{"n_layer": 9, "d_model": 96, "n_head": 4, "n_kv_head": 1, "head_dim": 32, "d_mlp": 256, "vocab_size": 8192, "activation": "swiglu", "norm": "rmsnorm", "norm_place": "pre", "norm_eps": 1e-06, "positions": "rope", "rope_base": 10000.0, "rope_fraction": 1.0, "qk_norm": false, "attn_scale": 0.177, "bias": "none", "tie_embeddings": false, "parallel_block": false, "extras": ["capped logits"], "init": "normal", "init_std_qkv": 0.06, "init_std_o": 0.0122, "init_std_up": 0.06, "init_std_down": 0.00865, "optimizer": "muon_variant", "lr": 0.00212, "lr_mult_up": 0.64, "lr_mult_down": 1.5, "beta1": 0.95, "lr_head": 0.0075, "grad_clip": 2.0, "warmup_steps": 200, "schedule": "wsd", "decay_fraction": 1.0, "decay_shape": "linear", "final_lr_fraction": 0.02, "batch_tokens": 16384, "seq_len": 2048, "doc_mask": false, "train_tokens": 118400000, "steps": 7227, "dataset": "wikipedia_en"}
Each number is 500 + 50 x the weight over its row's rms, rounded and kept within 0 to 999. Layers, rows and columns count from 0. Numbers have three digits each. The size before them is the row's rms in percent of the matrix's.

# layer 6 MLP down (transposed), 256x96, rms 0.132, rows 190-238, columns 0-95
096:521483432473520540487546517473535535448553509397438584525506497487470531459488499486530485458528490568427552496510450614564527467621426529549553410524479419656452491486487479532510557528429453582530458519456449471479598502504548534484503483601418510535499465622496429456462512516525463505
104:464537453459482438503467539443476429471647516517487388440497490474613503480500532375466452469554469543418439546545487525494538577466577555530484447528515431502532431493487460462547401530495489468464512553499569558511502498485447465435507477430507523442550471494484486521466618515533442368
099:463606430526516485428533640471456531425512527551506501457422508411490490496474551519563517464487494487519479436534480479452529489437535468543487478471532531527594493485502452502502634392467471539474505514479610449449520650425464503480460515463417457518430583488477443465555569491508493439
115:478424453539503561525500449498400547497428583541521533579538555446525490533486492481429500514486536482530538503482558500587516492437525496561463469498548499522489480468448490507517687486551517468537546486433452426459647421487528535507521526495441587385525487459483453504539558501580516390
101:507529483538494432504487454433504485576380450382476504548455542452480447522462489451586486569502584459460552514554530521573504565591546577545460552421521457552546370548487483495491507521447564613469486482551486503503527493452530480602501398475424464453498589499489458509522489546467494562
106:466548495447442524580488562494470546461478593556449530469490456454501577517440495511516534476517435507538527548475576471536518533500465551602514487454498524585503472465463517505481595580494570490478558628498458537474358534497381488487452491449522397503361451497439453455544538564515478503
098:507505484480592481344444499400442491556428522522510434533527510553523533520473433487522442549518496472431525509489447430556436555556507550462542531501391513548532440517509425419440515445479567502436542487447585517399427491539497585493501586572573485531434498481494521496543510562421488452
104:463523527530498491508455431488472556472484496508493509495458467458466491471544528457526563527527466435566464467491443456529503492459596522547563512574600397517623526480561516541537455459481421541419441510587460472416442468519517502636449424516444503609519517473431574439535417447499553424
094:414446508412422499494488528549579463498463509494584619503476537501430550443558491527397526496540519512452566569532545465472396527505518541501590535560530513485466529458509485517489654448431549459509512414524561545473450518423497445556497534443479444611545475559478512544452528461436478516
092:486492509477561468473508457373497463541460492485431470638457504564462492533594484504559504500478471504521532502576530546534490426543486560440483419466534567522465497500490496539413485493440510519534520448538486512580422543512474519461487415612551591590545441398465524605543509437414566498
111:598495580535416540543437454562510520523546449542492536478385475553526526393513484428425460485496446463489490541544374433401527446467479496414470486489505471531454515474481538455431460445471498543401536469390490558508430420462544591517496542518503453503451598546512531480511453497474526555
101:432431443612475491416501428543400471513475548471475446522515562490537509552568456554491555529490532547450467511582443509499639521562461449482544536446493428509544586453474601494441491500501493534493485507538524421504578493399505553469492650487568492512470460482433471542528477518445551456
093:478471545495506549491526542473482468456426574524504467499529549511468456516499478560541403530460445526489467510521531375616515460502576527597410478524524627586564513472469595439477579533529430459472485504479423627542521431522545428524558507475587577485559478569532482546479509521529506489
106:491515529516463503502602482482570576456520504529552503377539510546486430518508580512523489502466468460554527440420499594520511588510464437544535506417561434454490418515566522434398356515599565479474480479485470414512581535499540466472478527564475532550479485463620511526532497555437488494
098:510448433515507507520544530493359475464413477569511614493557491496585543513527469503478530443528453475513518488524521483501407492527468566636437465493491511444394430512554498433494411480507454471496486559409383428540576426428533454449460527536531440517546453497479478439533520455494503435
093:563466551487496535550477502559508506512498457520464509550501515412481552550624472448606520530487557500512564518465515445497564499560485477550538512546466458436565508469544438561511316454481443498514579525564381540490411381532484472476478486515584459503555541553510517472426478516490524409
097:458466515540507509514533459486588602449534496572485475556441499429565423573438518445450496514446427525472419522417387509520511563516537549527503484403467517460524529502558448508492564458602585512469477537462526431517509541497497491541441577523539529470523351506554616549463475440527477548
097:484536509608467501491485371498453453460519534554388597615511526528464458493526490490534490427529505540444558506412506429432470575403412459501512449482475469444380536389478509536483502546516487458481610516476442482497597460572476484548486515548482476514561493432436493505535501469516474468
100:457507467469512497524430523506554428502380570516456472566504449481545514570590409486588535522490483569550486491477501482516515487484463555555484521605532435543636531495505462459503553513483494527553525566534505511520513425619463548492507591553536364526461469614467529552519407524469520514
102:420523540570424447484362502600487446451491515515495445599490536521416446575579422523527439494485466460476435524507524488412469554505519481520487513413562504447483526535541496536445609428443539485504435499580433517462531481587507521518481430503484624410560473475441535459492470495486477493
097:484602489601441496471373399570509457482526491570442595445508466522510535470563437482518510494559464503450442554538538523551397559449547523566427512548540469443506625480520464468541522495405477484479469489581414504456596434497453549486481447521569545510529496499490463480489528560538543449
099:536515498501430499442438472530514551422540550569491517455519581479513529463549551484566538570571489453412500505480569468598482504505486432382520536352528597514493577587546481503524441515541478520494433491567435474509618451479492392505502559517461524476517504548569541449440437480510556491
097:468534533528393476459447458470620506469564477513497484621483440531485466509624569482514471517565468475536530574585485537578471472475498454494505568544515442547480539431560529449550374458532491522451471410391543502458512532467495498531411531494555502540450426524509521589504564496455438546
102:441448566518574557520464445499454615461459428538476526536472488413455515498523540389497477585489430388421452472540485460534533496528435577593595526457544439485445478526471446539460528383464494473432490509508525486475373450508502536503452471546461479527531459493581552450564500453529480463
096:472533524534578442458604598593484454537472440471443445547524486501469494610441414508490549513511533591530526535512474481547450461494441488430421430471470502474485454460608410447535372571581488570564459440502493524490559479542452549485499462547468533442534479526450516468473508466593505455
098:445518542491511487540611501486530493512423563492493463482517603511491486563508500492501535452473563533561569521526531391478526493558490489473570474497467528387488474499459575593381564480579498480444443509556472527496442584580614450544552488579549575494463374497489473539506554551477439490
099:578600525575565503470430521502514466506418587493422559591500473523520498556443482481496531509499495572500487489476434479378541496467474395619471494585515492488542461628510473509465380563451488509614503503486469457535572521524551545454481431432535455521520464504579555506508536511470508534
092:447507460478530516481556588434470464542516480449443448568523506531491424460474556440515523509524541485429587581424546515502539531570466407415513519397544490514652463578598448516511454519466477537590566554511572507526544489544495526546408508501530478491532518568560488567488468555400505520
096:530549451560439553548533480477528548495486567536605453588552565575501552529521428486493523455505487465509456564508602528575485500494495513498590361491521503455445467494586452557489515522481578467509532546557453521540599411481448409464547445480522437401427513483522522569546459475551497426
112:512535534446371547501453422497549519465479509432528534672455511465483477470503533519442553498547445479508459543527381485556519568433421536488518467488587527428408524443527491558507513422489421401486446428499518515509459550452462503523499503517432497580491548428501561495558506556539583519
099:524464565466525466544564459519461454458522571503387369472505530463506490487558603482480454498522565498535561478456571468474559454503520531515478493480553527509491495577537411451580511548544527372510428539474560522483340538545450555448528488492466529469517589536432577513441520439542477554
096:529472524483542511477311501463420531502545524534545497473429558412585517482487515491511577506547522516484408473581544422489465555505487545497509556529471453522527513493403516573412486443535455481531486428480392513416508442467519513506565501442406567422473553519445439519528455559463539435
099:570541587503389477563467535577433480502515423444487479514547505457515492516584480518433388513431488447534492458508491555464559507555419522425497509570448501473452516576569534487535531450545530562521473465548561471519503563484495437464508437522487486579552516451459471496532593445528455685
100:483452504448549474538398482452575535493490565580469527395494581472473474598419568499590503554470594482525508477487521462537575474525474457515573491475622427521521518523518486434469486395535555496509541497478527601523507560523454497471513533507473520514419394582534501426443456543533406478
095:421552579455477530535577552477481520492447461439526457596482486474496565493514560424500388508506478479462555442530389498539515490569530558337564532530489533429446529529533419479489481484490519574425468443419494504466465487482517455516469415523510494460583468464474541403531525448566508404
103:464466460497432512585455536420470523490525538461577595508520480471486477371527515490405519491500521426506597498641483489513430566570449497587452493554540370489581431577598550456495561524535486481479477471412474529559558487554435507429500462480514542466486507503483467496493515437499481464
102:478528532539566398512528516445528587508511537533527446604478529429549486505504532548497546477507521462532437438446617464479492556448464452450499584574505422497504507498383448508441660522501483455526514495483593468538503561453555481542481442507469446521537567465535580426527519449584441547
095:507481449557577483533476511530447479554525471431524584526461513584547549500523406516509516477529617523524541496463555534505540596580599488488606502463471564490534503509493510541463453541566541494437506456454511508516486521479558474506525369575553622483498498606530452524466631453480555561
103:424399470458518538485526464381518501575503460434558557587477486475495539509520543521538480474515507593404444575460469508463600498525538544527493570524495522564526614444497453519448483500485485504515501552444505514566366484540576521540500547513524474563465472589622562486507507541431462588
104:461553584553501529483572594516482612494542473528556483522539489521463547582538526551482453493460569488508560449515578499628517428417542568569426497379438478558501528504539509467476407505584502542533456590518582486485418516451509533466548516492560473474492537563524583509419512523518534446
103:594480435452445526457507552516438562551491503475531544483476517548423428591426504551484577535440548504504417456543403445435481460504500462445557514454422599495482450434653465504482459527460506508475514419582455469484463604542512563520474489497400548536533432495450497434479546492491511524
098:491497440428415388616504536418465460540496474516485515505452518537468506533570477446471497509463456491520510549512444472457431537489501535496517492436523639519481507523510420467464510482470492402533629424487465584480485501526517387482543602554480475552507354528529533533409556520471500513
109:519554561512520468532567492499542490481510468401536440521540499488448470535506437416499528605593488561530437475526525517466415560484513451506494482438567512569450473539527557491574385489411457494382482449458440567515463578505432485437453494467483568546474487493465514458479397470642469541
100:592528547616479493544403538487435442376552533549464488477531454516425546495516507528488537420523457558510475453527458495468437472558573480499450518537564440518496560497551527464492528431565500518603516534468529526581544519423496552602553533444469566485499473524568520481611494549546392559
106:475512533514484516484500592515600516472531610527458440534524507464435465505470421494495500574463616479585539467520515564477471494515612408531534574571472567471523483519453478515517569519541530539517404570444603527453514484410543515559570449513593494464560550513479459431443464477489604484
097:482520576466484448441513458531493488487526435491489458475471430560379501526505477497400530420511501421578507609526484563478515444512401460445577565448458463506497473577548457477434520535533528500533435527471513599581588499506543576482517514520572568486551508513545473467464548596408417428
103:494441372518528517470494469558519418459521538530487493330537513530463500559476504485488518515483384475443484384539487549547506503544452528559457474475484406503549500483503468451568453520449465508512476514473469508522503631495513547450598508544523388473573439404551428521511461516425510440
093:494459537499515436561558466461426486489446525505494492478528497507480502502547460486499478511534503561489554410461409581548470541572521456526524493464459482495602564446539405449488436533531533459503540531483521584507465452513393368517528501599443437429475496621602464468505363459527531539
096:486405470516567490604511564484411566510404537519527447414550469523423439559481463401562549528444490481500538468570473571488533451512450512496431550482477479482500490461468428432477541490487462512585560454457541500517559379520556514495584528455524502418478449544457548449485500628520559555
# layer 6 MLP gate, 256x96, rms 0.0658, rows 191-238, columns 0-95
104:491575488510503506452452464461450448410478510573528466500480524457407455500455604421447481571406499508569456490449568509558557481563511486559521449445511452461495392485425457463560489503468533438469542540498535455452602467528456515450476510452492429613512485495449570595597576528459453459
101:576474568484479525514501463491453458547505513488600448554502526489468454464559541525505607521483579496514566541537411502468543458525469554458552452544549565476537442597503436381454556548515432497471432482487605599546517502528444472621477524529553569551506484563437459524419446501560557544
098:507548441496424459551512451584522543463478496409451489515483531573542509430461519427491566507589493479527524401433549402500555521577503568434553568459462503513466524447573583446550476458463485490521522602495552562583547541519478427557537506476597510576506532520417504527498489602416529520
095:583454478582545570493523515474430477409538508472524435541630481559502544538632491502448571426465429584541495526617480461452453480548531463532510557561484587465440468440513519510513460505453501490512524524381540566491490512506490508511492496517525498444376452518588518530438435538547450499
101:485463511500483504519473508514514511504433525628515491532464461553475561557554470558411474438511513421436524496487452407616550545492546560489588443514504557461497520586537541417463450402506530523517451586539484585446501499590494497571475523438460478428474471484447379508528439545457489398
104:494522454564559523458434557466482530524486626554438535528507416411490488551469457506508468542468520479560495526512371531550506571535552454544495449494436504488418484581513507490565460564424547544422503547556455508475474522558417619410485502546576461571477491383449525484437526541503487459
109:487488638516484497443552512449391534564588399412491557482465390483470517455586447549541473533570429482434505473414482460518443531486545548516521500516487541464514413469492473454537483499588516506440484548548530533498386474469468549503491436464549503496535411571556543538492517530399489567
107:487418497537540558550594474482426462529523465523438441495495581548387626509487486533495511466544463468468517542482486513461531457416540442495571391462505471534477533470489497470559504442579488461506544577505517513536472479522511518393450550513623451537400621469582474505574479510413496504
095:486455500503577431506539474402475476579475428399439478548487494490425523452504484416593402529383367534567462535536509449468512452639492468455495524434501532495452487546459485496469470509541516460542499559541473434510456424495503502566463465533482423503553514548497520599519525472482526400
084:419509458515496460472491543446546552535420528580518550423571493504521502514403577557515520456431558539524481431453402520486455477528487403476580523440564484524583514479480512557494503520494504435581522548466479393519568600378502563536526479464507490541522492533413502387464500528515599476
104:557522579612470489590499433532487459447492395478444573503489467486532516457489548495516462560543538541580515449532501445472437497480467487474410482390543546466491429443470580553536504508463531449544475510411597450531545507540470464509494547436561629540599448544580449457490582507507480511
094:530481539484506494422495534471534598478424434506434510557565393477583554469565510501479430469521550543578495441604504484527501470551453540476559499529457472515533583381456501558499440470591493512501547467495580457469428511489531527521573535436578486453446459453552541476485512460623601542
104:469488557599521394475555378507473515482431501513407407553506510496469545487570473422500530445478577514533542509572466456417495467429484469518480513554381445504438510507511536433489518524567480511503455566458474544563473602476450502529511476437539433462461555479494556482454521487464414359
096:503435512504559466486530521577470562490493506498454507406532524504550531432358458460562598503500509517479515428460436500543529501450589466451570430407544503500374428473558414523459563533520484531412547481535417451514519524489538456564524521553431432513472510454468463432573532437524493417
106:559505533498494556511461466517594538606421420483538374544378402496495513468518477461467494480526563529540484495416538490438507493448520440496586464540527444493482434522459492594505446497441518570450576495443414582493481444566525559439492499447501494483549516576535563512428559497457446576
108:416464472525522478566498453446481401420527406500520424468500573535579556505411533567456472485486543535443559501501446414500562540458546524484502437453526509528471422429503444388445437397504615482461573538494511531503467418495427525491443509476541522543423421492509518510442489498474456414
098:495583566516522478471560529554502508478488512442415413480489444477380548546504459610583550472522502490504501522496462492466369428450554542508473530424544557485504458406439570555556465457419533534481547525534541449556437545516449564457471499406528574461407466586496539500439521541489505460
095:550536384528626516519546525509592541534454568541526455513451462533532493446484513563488522550421559551470500441414433516547492401513566476525434512486516592509458498472428487473463514572494525546346558475539505600467516492506525516496501593446496581532505506507590572447491422533513505468
111:572459538428372443485535484503449420524477473489444502529495460446513482504493560436545445529519555454492518487463512579542408477474541548540448499509526602486559428473532462584590456522535423615424439452471563522494484511510512407466410524487514522503396436494576415565453550476539522523
102:591579460434470562413472425456528526445470528539441510505439472585516516532448552501469468616415425528498501467508438553457563482496523412457513483526524484474478439484407556524536495488547500442585547511459555514505443556477444518426509553495492469426525347554535590520508406503471473548
102:516514539436486522500520469456459511427526545441510535494618540519477558491495631468458562552503502560509445521594446536412492506577463491570553569556529479413563380542475510474455515570525504465568559561445537581463400517532493538534547451471446495446443396502461530561496548523552552521
098:501373499463470518407509534589476489476447472442453501461485433434476466571465492478506573534497444552494513545446450533474465528537535478558409473426577492579402460524494518518596470493564550474515485554427464554463492539422551572498392493557574530556588522566510383492490488574501486481
090:528503487527499536496458567485515360478465598474523479399467418495479460440555522465473490550500576526499494490461481484510423556560459527522509528478559609498488541418429480572483543569590559581550470429505397511538536579491575469527618510521429502462506540488476396483459534564522533547
102:496415520436412453395493522551439464544473473569482564429435430484529499478507452564554443531385459466522515538487527620520483527402493614453474514547518585441457505428546438539458428518534497512500478508514563459548620550580509441479494539556467486502533560440553507542501507505553513455
080:586496500448525538512458408480574477422581564482499516417523456540469506482473452519533484505525500525555481559525430543609542494482560428594462582493608486569464431485500511504522480553492543453459563571469435492556520495522430568428458521588571442577469499496554527526541413398455473440
093:433543478472501530504497549423491522446559527481393535418507573560540508555438465503522583565525570560489483444467375453476535446591438407493475482535495479454544391491468479466512442528518437458451583465548444478626465553446482528483443487455459445431515568438576520485558489476459505526
100:557494537539489506638495507548483504479597588521498550476540528581487443465535484491501482486499597537499381472371424466519523568519468486576545370479548490512548526524396480485551388436519526509518507498487480540405531471556413422489474549427517464501513504536482476486421494547461453533
092:509540592412559492370439532454416481507534481491509567403536551486460532535493456439533584457512551514556419443492358532452508470409591434501576486465419380472514493489476567477538509512537484561524470440508499507512440539524543523494473577514519496545476529480481443574505432464448500447
086:493491393512430465419491455480411560558591431511467482437398538431454462495504462504575509562497483476516450404571503442423576610508467428459478536394553490485523496475549395429474552396591472436516526539520518492483452532504535486551520489484443474443500424475461459509467523493461517481
103:549482524518479479511561389485530454437521516498483578545532581420536521453437514532563584533515448522461521485572472388498466510417527616540507519456472602505534574496582452453485479501532533423550455470518540611504502552592553477509513466520602497451412495511463506478417407535536485548
101:548447487467466543514486524347495557514405571561393554466489433448452488521471535519553451513506575533520479455559482497489487478568462471440556457509429466542471469552447553473585569601580436488560565548519492497434520511413499531478488498410433435511466575462518503546579519444541508419
094:416534513393537508404497490557550463508477516471490598529439519595474502475576491486591588601578481413516445477523504528475540524484527526549478501630500512435480454467563567485544549448506487481605471440498534455468488517532605543481575414540510535525469481416476522525477417473523527428
101:498422482477417474464542435502494496510471588489454571502416599524508433470510629469533515494442513480518452498526479451551567491557473451533575526523593345510555505566460464458481536524512571617564490601486518482510434503550482506481495411530524440461481420522462521576430460530552523496
100:491502532577505511564543476440473504515535458467506540460627426539497502486509463452388476442593461480492450555507495555547459478479596529578474543505472422493502478515436479379483542559515551503528482453483443617525426512581520511428484530451498503456563558499433443613508532457434549397
105:394551515419449548484464499502485499485442458509477391472470525448547538533458513467625512531510464584513500414487527591455472496388479465490566508489429417407495578510429542533461479568473538469527569475563407532561465507569447561493476437522540468462478527603488580544533429500484454520
100:480561478389479507457489500457548493456538525512522547591476473506481475451488584559616527436526578444392483423535511512463477430525385502464419580464466521349499480436465458539504529466501507479466442525446528467520485512509547576552474447487502402427569543488546567462459583496520507551
096:427528470533562414428543526464520558551585505426428520465519491615528595484542427526537460572523498500474498558393464493477415499578460512596494548426407423529487501592529486549487511535476556492487507440462552530474459470542564460520530595524441517512431513587502575433519483448474513450
094:568454553473524500524556435479456552471526537453447488509559462401481425513452514554464449476569477483531520558471548537485458375582428486484400473448430512506463479487463633479482438465446506612490533493491454527466511555474460397474488446485616498526431468475502503521466592559418523426
106:428452506539529557524578441452482501467547449491566515548539434487472505470507580535564594518463375509536513492550516532481510500432546534570475511476365462455527522436534429509429513444592544518472530549393485485490501483456463473505381547477559501556548524495452646419496561493502484459
107:609479534574384484469543452493500491381506546498544553475535522507509488442513461448487537518553528477467512504488532441562458497483580449468495417476384552541517546494521463472563459557469377604444499505453558514524525439449419505544398454496588571468557419487494554535461513453492502416
107:571529436528432424486559481493489451424434514483528508515496512459528557397510539492441504563490522454549550483448523417610491579445552589591504548452494491545435528516571500588511444479466546471454551523495478495527503510490402385528441581496469534421462596449608503498533484555560549507
106:604471444533480506454473504392415497457448597459556494545539456472490517494564531489464544514456610527524528631516486536531485596473352444507466495443480409496493571429558435478532483483513506484472500548511493492509450531455425454576472447474570568567455524472519556419479589492500526515
096:417551460509503537464410542509440464414506528545485561483563487514556549448497472490439572508449491489555518435558446572498448506563493504592528480494499439433394526396454463500525368557417398556428540556472503548513505504538421531524508551522542492447600482499455588480453527511548440477
111:563406450470477592507514559480476503520493488476460469493491456533525587501496525513430406505547386479594510473486560390547422502461546487488463458612478524575521521490545452519531396505504513475526557486579581588583464468383594514422543493477502438474471540538573538502491514546555516509
103:560445538535517515518475537405557520576532461425543441519553501530514420550516503418409527524521488464579522571452519546433472454492480524510521544465537460494551465521581520542612416386441462463583512552567511560514400510429517492524529497553454531532475492628438518513478514483409414475
102:590495521499561469557518484513348446494406540479481457439533514494408472507515503490532402436525465457488491521560437401512551539577594513594531476457488515474529442524446488481519424591577404477491459483474518536487466448513491617529431462473529481539520493546439533483447607545555529464
098:542543472500477504421493513454518524462435545509501562510581459484476549515444544597434479611573471551580492508503550424508491490559443528533463466450463532499584479386564538458502485400506512394425490499537488537378468487519510447592499551522427520370460469528468453471557514500584484484
098:527407472458482476514471428424442515400464553547517493451591615588517506497503427483465453469498603574462428478528473540535558449469466586543492517502560535608473538447465541458560434428440479582501525475542464529381544455482460444542506501560485496549490504562527523494496492456611501537
# layer 6 MLP up, 256x96, rms 0.0663, rows 191-238, columns 0-95
101:594514555457516475508509424538566429448523431490591548444528488453460476433562463531424522583492420440470541572496459467412497587471538502505487373453493564542475582551462452510507422487514457545456476533478463518519480570527429527504513448604497611584458593477499534511484435535471483493
100:556469464413495513466478515424621471604557466378514511547456545467479433440430547495509460495453434500460536490493524525539500532544543509445503503490468403506455486461552440529542460503558534470548548398497505535395549560476383450480593537549520549465442525474514489576582504543403548508
099:574525500478516552476539459520521475539519568526519455573469484437459466548533629474533492477522420465467544567613570504554525523379542545518464505448543518544560466532565542496424572442435544592465498518557529472443534388494493461541500409489494469604475558533572486530509386492465447499
102:582500504609514537465524406530415458547421580472510482529530483512555463588526435581485570405463519490534484417571439494574484531521438563580542504491487461497479584453465465534479467608503517565436563492540424520477506572560415436501469429452463541445531469513555484485500506541433430479
103:483493478447500511480506461523478500483602389491512517574485469479442391471531539503499496510558547487435481546541536530562567490495561571539545376414489491520577350509502471523415552388443494498531491516433508514448421572542611480556513442486453461487536569536477427557523537482541464475
105:508549555557468462536503523651399530489475500464471523449592500540485465461677545510505496562424451481507527540537553498423573548489505476459578499540484543458561515486533581515536388590480485464512389488414507558498520453548559502416514551479474475462531484493519472444560543537485515520
105:512533467456515562513495545484548432466451413456519566491459549437470494499423589483532431546520520497526542486508556554460324483499618509545566422466492519560442488445519506479501462557528494518454567483601597430572550515511484430547460460492473467462451476543516523505594491618445480524
108:497489462469438544522408398553499462569527472512475536453439549510555476536411523581447532488568464531546541489552510495546478447421565481572448412530522526402483543457606546478533465562491547448528408503503591531490471530434406532439474516452510462434393500517534468464612531507561477527
092:500452520458529511569466479483450522502560603562497535470446551542533395491540444516479545528630542532413539513558527439598428490558546583518462477503511548447483486525495406521520529527542507513424548543376476541455552459482515563471471556551476569563471511504489465338512575525478487511
083:459469451561652536471524442432564495424534512552547494518497573495525512479463482472634522477457484505541480508420563476488444516534547446572461475513475508450555445569528570492540509482394479495473472433560535511451569575526504455494534406500457535500451359499407484562574498542532437497
098:466560477516465446569462461422504509529402503591478428411528495478466455479502465505536520478563555464462516529407484572423488418491489487442603508543514492548602539622488493525541526504455519534523432564595444503535567482590513428529497553452438590478547550482522509570414430503478551493
102:462475480432487527539527531605453468479488594433546527465478546486586399493518511551501469480534493499502467484551563389606532535401599537486512406577504527541516572484513426571450444489389535460480475422487459593512478438547512511551472516479458560390513480523511544522441458499474555451
100:469546453491604581472531477453600531492478476454493572461510536534501451472530623596573478513487493524531588543491460464475513543571478572547511614451582519501481394477485465522493497469533512511439568506498571430498531449528472484514483484450507563580565543532487453386429411459424468570
093:491532498457438473505510458501558547504478562450532460489534552469443456522468456358480545532465535479523542572519544527547442447488576521561503534567488471530530543414456551648495491484429569538458492505578548558496503514583463424539445480458466488447599514548458556497460444661566501517
110:496506510521531476533550546495444518508472490458499501511411559521501444541485488502461532497515496455341619526616505466427474542534421487523558532447515547519552459552559443430490495499501416438465493415489529442478472327563515515500480554409504514525418494491514487488431496580481412424
101:517561410543557608466443454502545526512522487487487425526598476452530480515508536486441459537562434606557543546445540527494412445512571520517363463535545543449431479456510583425517501531571438445489564430504489555477483551614514465503507395480529488538525472405434488468479537509504527492
092:411517434513473548464551408527555516494469425478548559472508491509538495478402521458511586496515432576499511439509570453413566485498454481426584561689600501524499538532518494447449476616579443488446473492532513496589513502546587511471503501561463525525497529486541536537519470462465496553
103:451490487515538550519478479439510519504492476537491417465445447495441543529442433572397521384563603449564438604514497491536506481474494465493525406440433525452540473519551451478490572566611480430498488437469510560467544486455464426570427484540485466547467545543446489540559432491376448502
112:554600595481465499475574453462417547447557435506487440482499419394548466531543522458509488484521412414513441550545460521484434476546588459524495518479496601442538620467559450531545486521501512426552560440540524515461567524574488485430427527470492508421491542628451515495522456492520500497
093:551490621549494528581582453464456467435534490455508484447579543439545477534479511514464559550409490519468565431410566409558474525455490463407353503517476573427449401454480458567511519561495526537483474543392486508503492533479523466502482551443531427522431495528547565467490484508495521443
097:539444451496456508479580504571416487528414479504472515518470491516536465540650511492498499490509410512424520605552563431598483556476496449441451583397561484532521500532559487472584603533519484559494491481486536428564494525463579532475585448608440513566515490466454478492519538486493541567
101:488533523458448495503505570445422549476413455471418408522493447539483505442474485447492547433427518487523574478529485508610447495541579641452519607530455572539493564542511437549484616575465493537482586529545517475515476476483532543475523503426438457436469518611441480487506430470525536501
093:487465466554521555524425528519578511484443475416456505499566442588566594580415559605499428419493557602502538478503504475438447508513584441502443428523442556495596621575570482556554471459511512530484531468545555479480577498511587513507493480434493504492506520466497449467490471477533460576
106:485552435536598506526456450575579429503501454462562536477521537548517538488500546481469502465534529443434460504493429426484450439608589452557545442526565536618588496468401614559449403537540485566510466515589500463526444494559555506522526464474490465423446436457468517516461483500450500512
091:608542526503559524540482507516501516493568525504433465548506461455445483427469545535510442537559448394485439394593530609464473494463447475516524479467493463616467527506525416414554500561489523471583463465568420504451414455495442555471451434523491415549501622497517454531448484512549535483
099:506597514452506444498520406509420508573512450592498443497462560506487479478480600484568494585513423519481551488576518447523560477534494475532505500529500558606546460460545583527440421483486535605481510468506626450563515560489414451539564471487495544456419520471459534539480618532492438456
104:516480507468467451437525387486508486523478526486608548588582540482551462510504481536506555520560511586573521456485538429389480390544429465576466453443573548420560497465514562469582481460472521555509554528549525540533430447557533604487474507511442529509419497546510540480575414536449484451
092:546428481503479481479473511439462503493525522574456491459391481519467486414449486493468467511573492468534485500549509540498452484451472462419496534462404391598571513488532449436514531539520511503580523480389578537488581460513516465620547475412397465475503504456526568516444565526587504623
090:507480473575550401482491529473425485494498581490469466546441453513505434503628464502566540462453618444459521496517557514517493570464450510489526508502354514512527465479495505484493526539614508486629593510451506493467575529604586525512497533395555453521522511518454489505471573517508453412
105:486519499521579471497516557473607517496570510490413413527524500604552551579527536514474530546417490506541516429556439370499354463521519479560478544532550491544465522568478486530376382499515485424529489496507585471469459558491537451485543465494487467480517564498458568536489454571467559536
097:578495442473523401458641537489550503458563534443474528486520480518428517515512530454449433550461528497473566555450508543449552464564455443505491518483431519504437615517569530419622448475547400419514385486484491434559396531501528498472455421479442456500495469506482548546499513484477551519
093:416483537523531512460392464451451523523470410539547477481534465454512635461574456542484604400559439509472558425477472428529519503452551549527511580492540524454500379485414564510438526457567555545525559545485480456457469512583500546563449410512518440482540465550509490540533473462471484438
097:530462442556526538439553519501510477461494378385470520464490459575503492478536501491420464466558503423478479531579464499424485486553540532468428488453448519505396481429512509558481512514427449485456606552450530483522422465521579481460449437543578584361504538577509520537495484590495465432
099:620502540539413433489485562508533461491528434561386532506500505387551431494508443502531541483497533490551478491490508509484522434461406528503476526507512490405469523611530510517464540416553548514445420467438541500516502516582462568519524474481492350455368504522482421554482473490581485539
095:459485497540498435445569489566414506466518465547478531510503508497474499552587379569519597514411452577489366478515466492568508432502512506511520518463452541508444454523500419456456597481584451549487486530459590472473496502475540616452608475476491514518543544489463462609553512538560428480
094:500492487443363511443508480506599567556488496440499507529541479484443474484600563415546471486506478546482500542446508536530554511484486607543427531496382492356521474561435508448528492498478397517427496533485483513522435489500576458423541521472573518425528515534538544580472502583436566534
093:556441561495503482526465473491432548558484529525464540565632443540429508438439541500555421504484429483402493459606501526448437507555459523569463484517480580519391518497472533513461554525474522413575426508556472515489467465513483529541528566527423405438522454575460455535442560584500425527
110:497483472477486421595411452523441493445488495483566443525507487528506519484554574526557421537459473573474559514546517526377459524572607462472453494479517500548485510496500556449500403494536508513460593565407414584563412534473502457503428520529509550577462470506516618531553480536428579515
099:430585570565533547530465555467493519491499506502490484496500530560434555501524586495398562395493444467460466388510487534513578508409495525525477450508429453464538486498487509464553477522511581511522567477426429517598439596555597622512535524477462484472462434519465606472553484456446550494
111:549412430480474482463521531475448595581508524397560546488535476521473531445503391567526491520483458516539502540467421495488510434512436479412526467458423501414519534454535600553485528459513496509488467408490490502485475542502462475534449536446582538473602391519328434483563478496509490498
107:490438505419500570410408437449490516479523458440551400515524572517491502433472469582527465474469491466516471587538514501577484591522575518540528509488471491559425376507641477478437535461483525531468506525475456501492468544491460562531475556503474487548463527363565474559486489609533453561
104:578435468489486504516520490543442469507435429392535549514473562459558422522581477439537507531505541517430447554528533506582539584435460567524396519473490484500504452488427516566526431478526449492447511434537424507478474425530439456466530484568505509623396544465606494535435509447559465432
101:514464541569468475508477504477516585546526470493570474474476520429422433527523543513446584495508455496461499552530411451488444526468561512504492568450486520541411496524495446428533562510514491505558484510562615597465435561451507536562554462516455529427521585563308508416483481428473511455
104:480426464466492510444548506589435514579525488445528569520486535531553550547501523488567509431554457480492488454401432468641458512482487589474408531449491452573529412427564508569478467517440474478572521593494551464482457424565432554568466444520519505580456521459515604513530468500524492448
098:460549547460425500565510561587465560526477473457555469477545554477454419470494479451436500484529486403522504573457535520539545528569475507542547515496540528468494516498427554476573456540450492511548486494467483445599450557609416550381545587521537577532461415484564484474551379470433485433
112:409457486498574432559499463520396453458539470516613535571553487589546496482551498434499500554455521552386527454507494481523601509533487517477511489521482529478483431485444531444528569656597407492506469513497504497488530497446545607529483498468504501577473512458408468438502450542539430567
100:493564492499547543501430568420482486539504495430539466444466513465454575513480471589390599391504435463439541562572501471489578491528476487511451482550526615477470479505426546504448505440457520526476461506458521425488420431456476482540489581573608485467435441494441488504425457484458398470
097:502487535552509477540491477514512487544486401416504566477529463381547435439490571508528528430463575522420500456451586499479425458557587467480505495524493485582475476457562565503508526518543490484509529519492467370540523538486464575415506434444503536575419542495498562507512441584443577636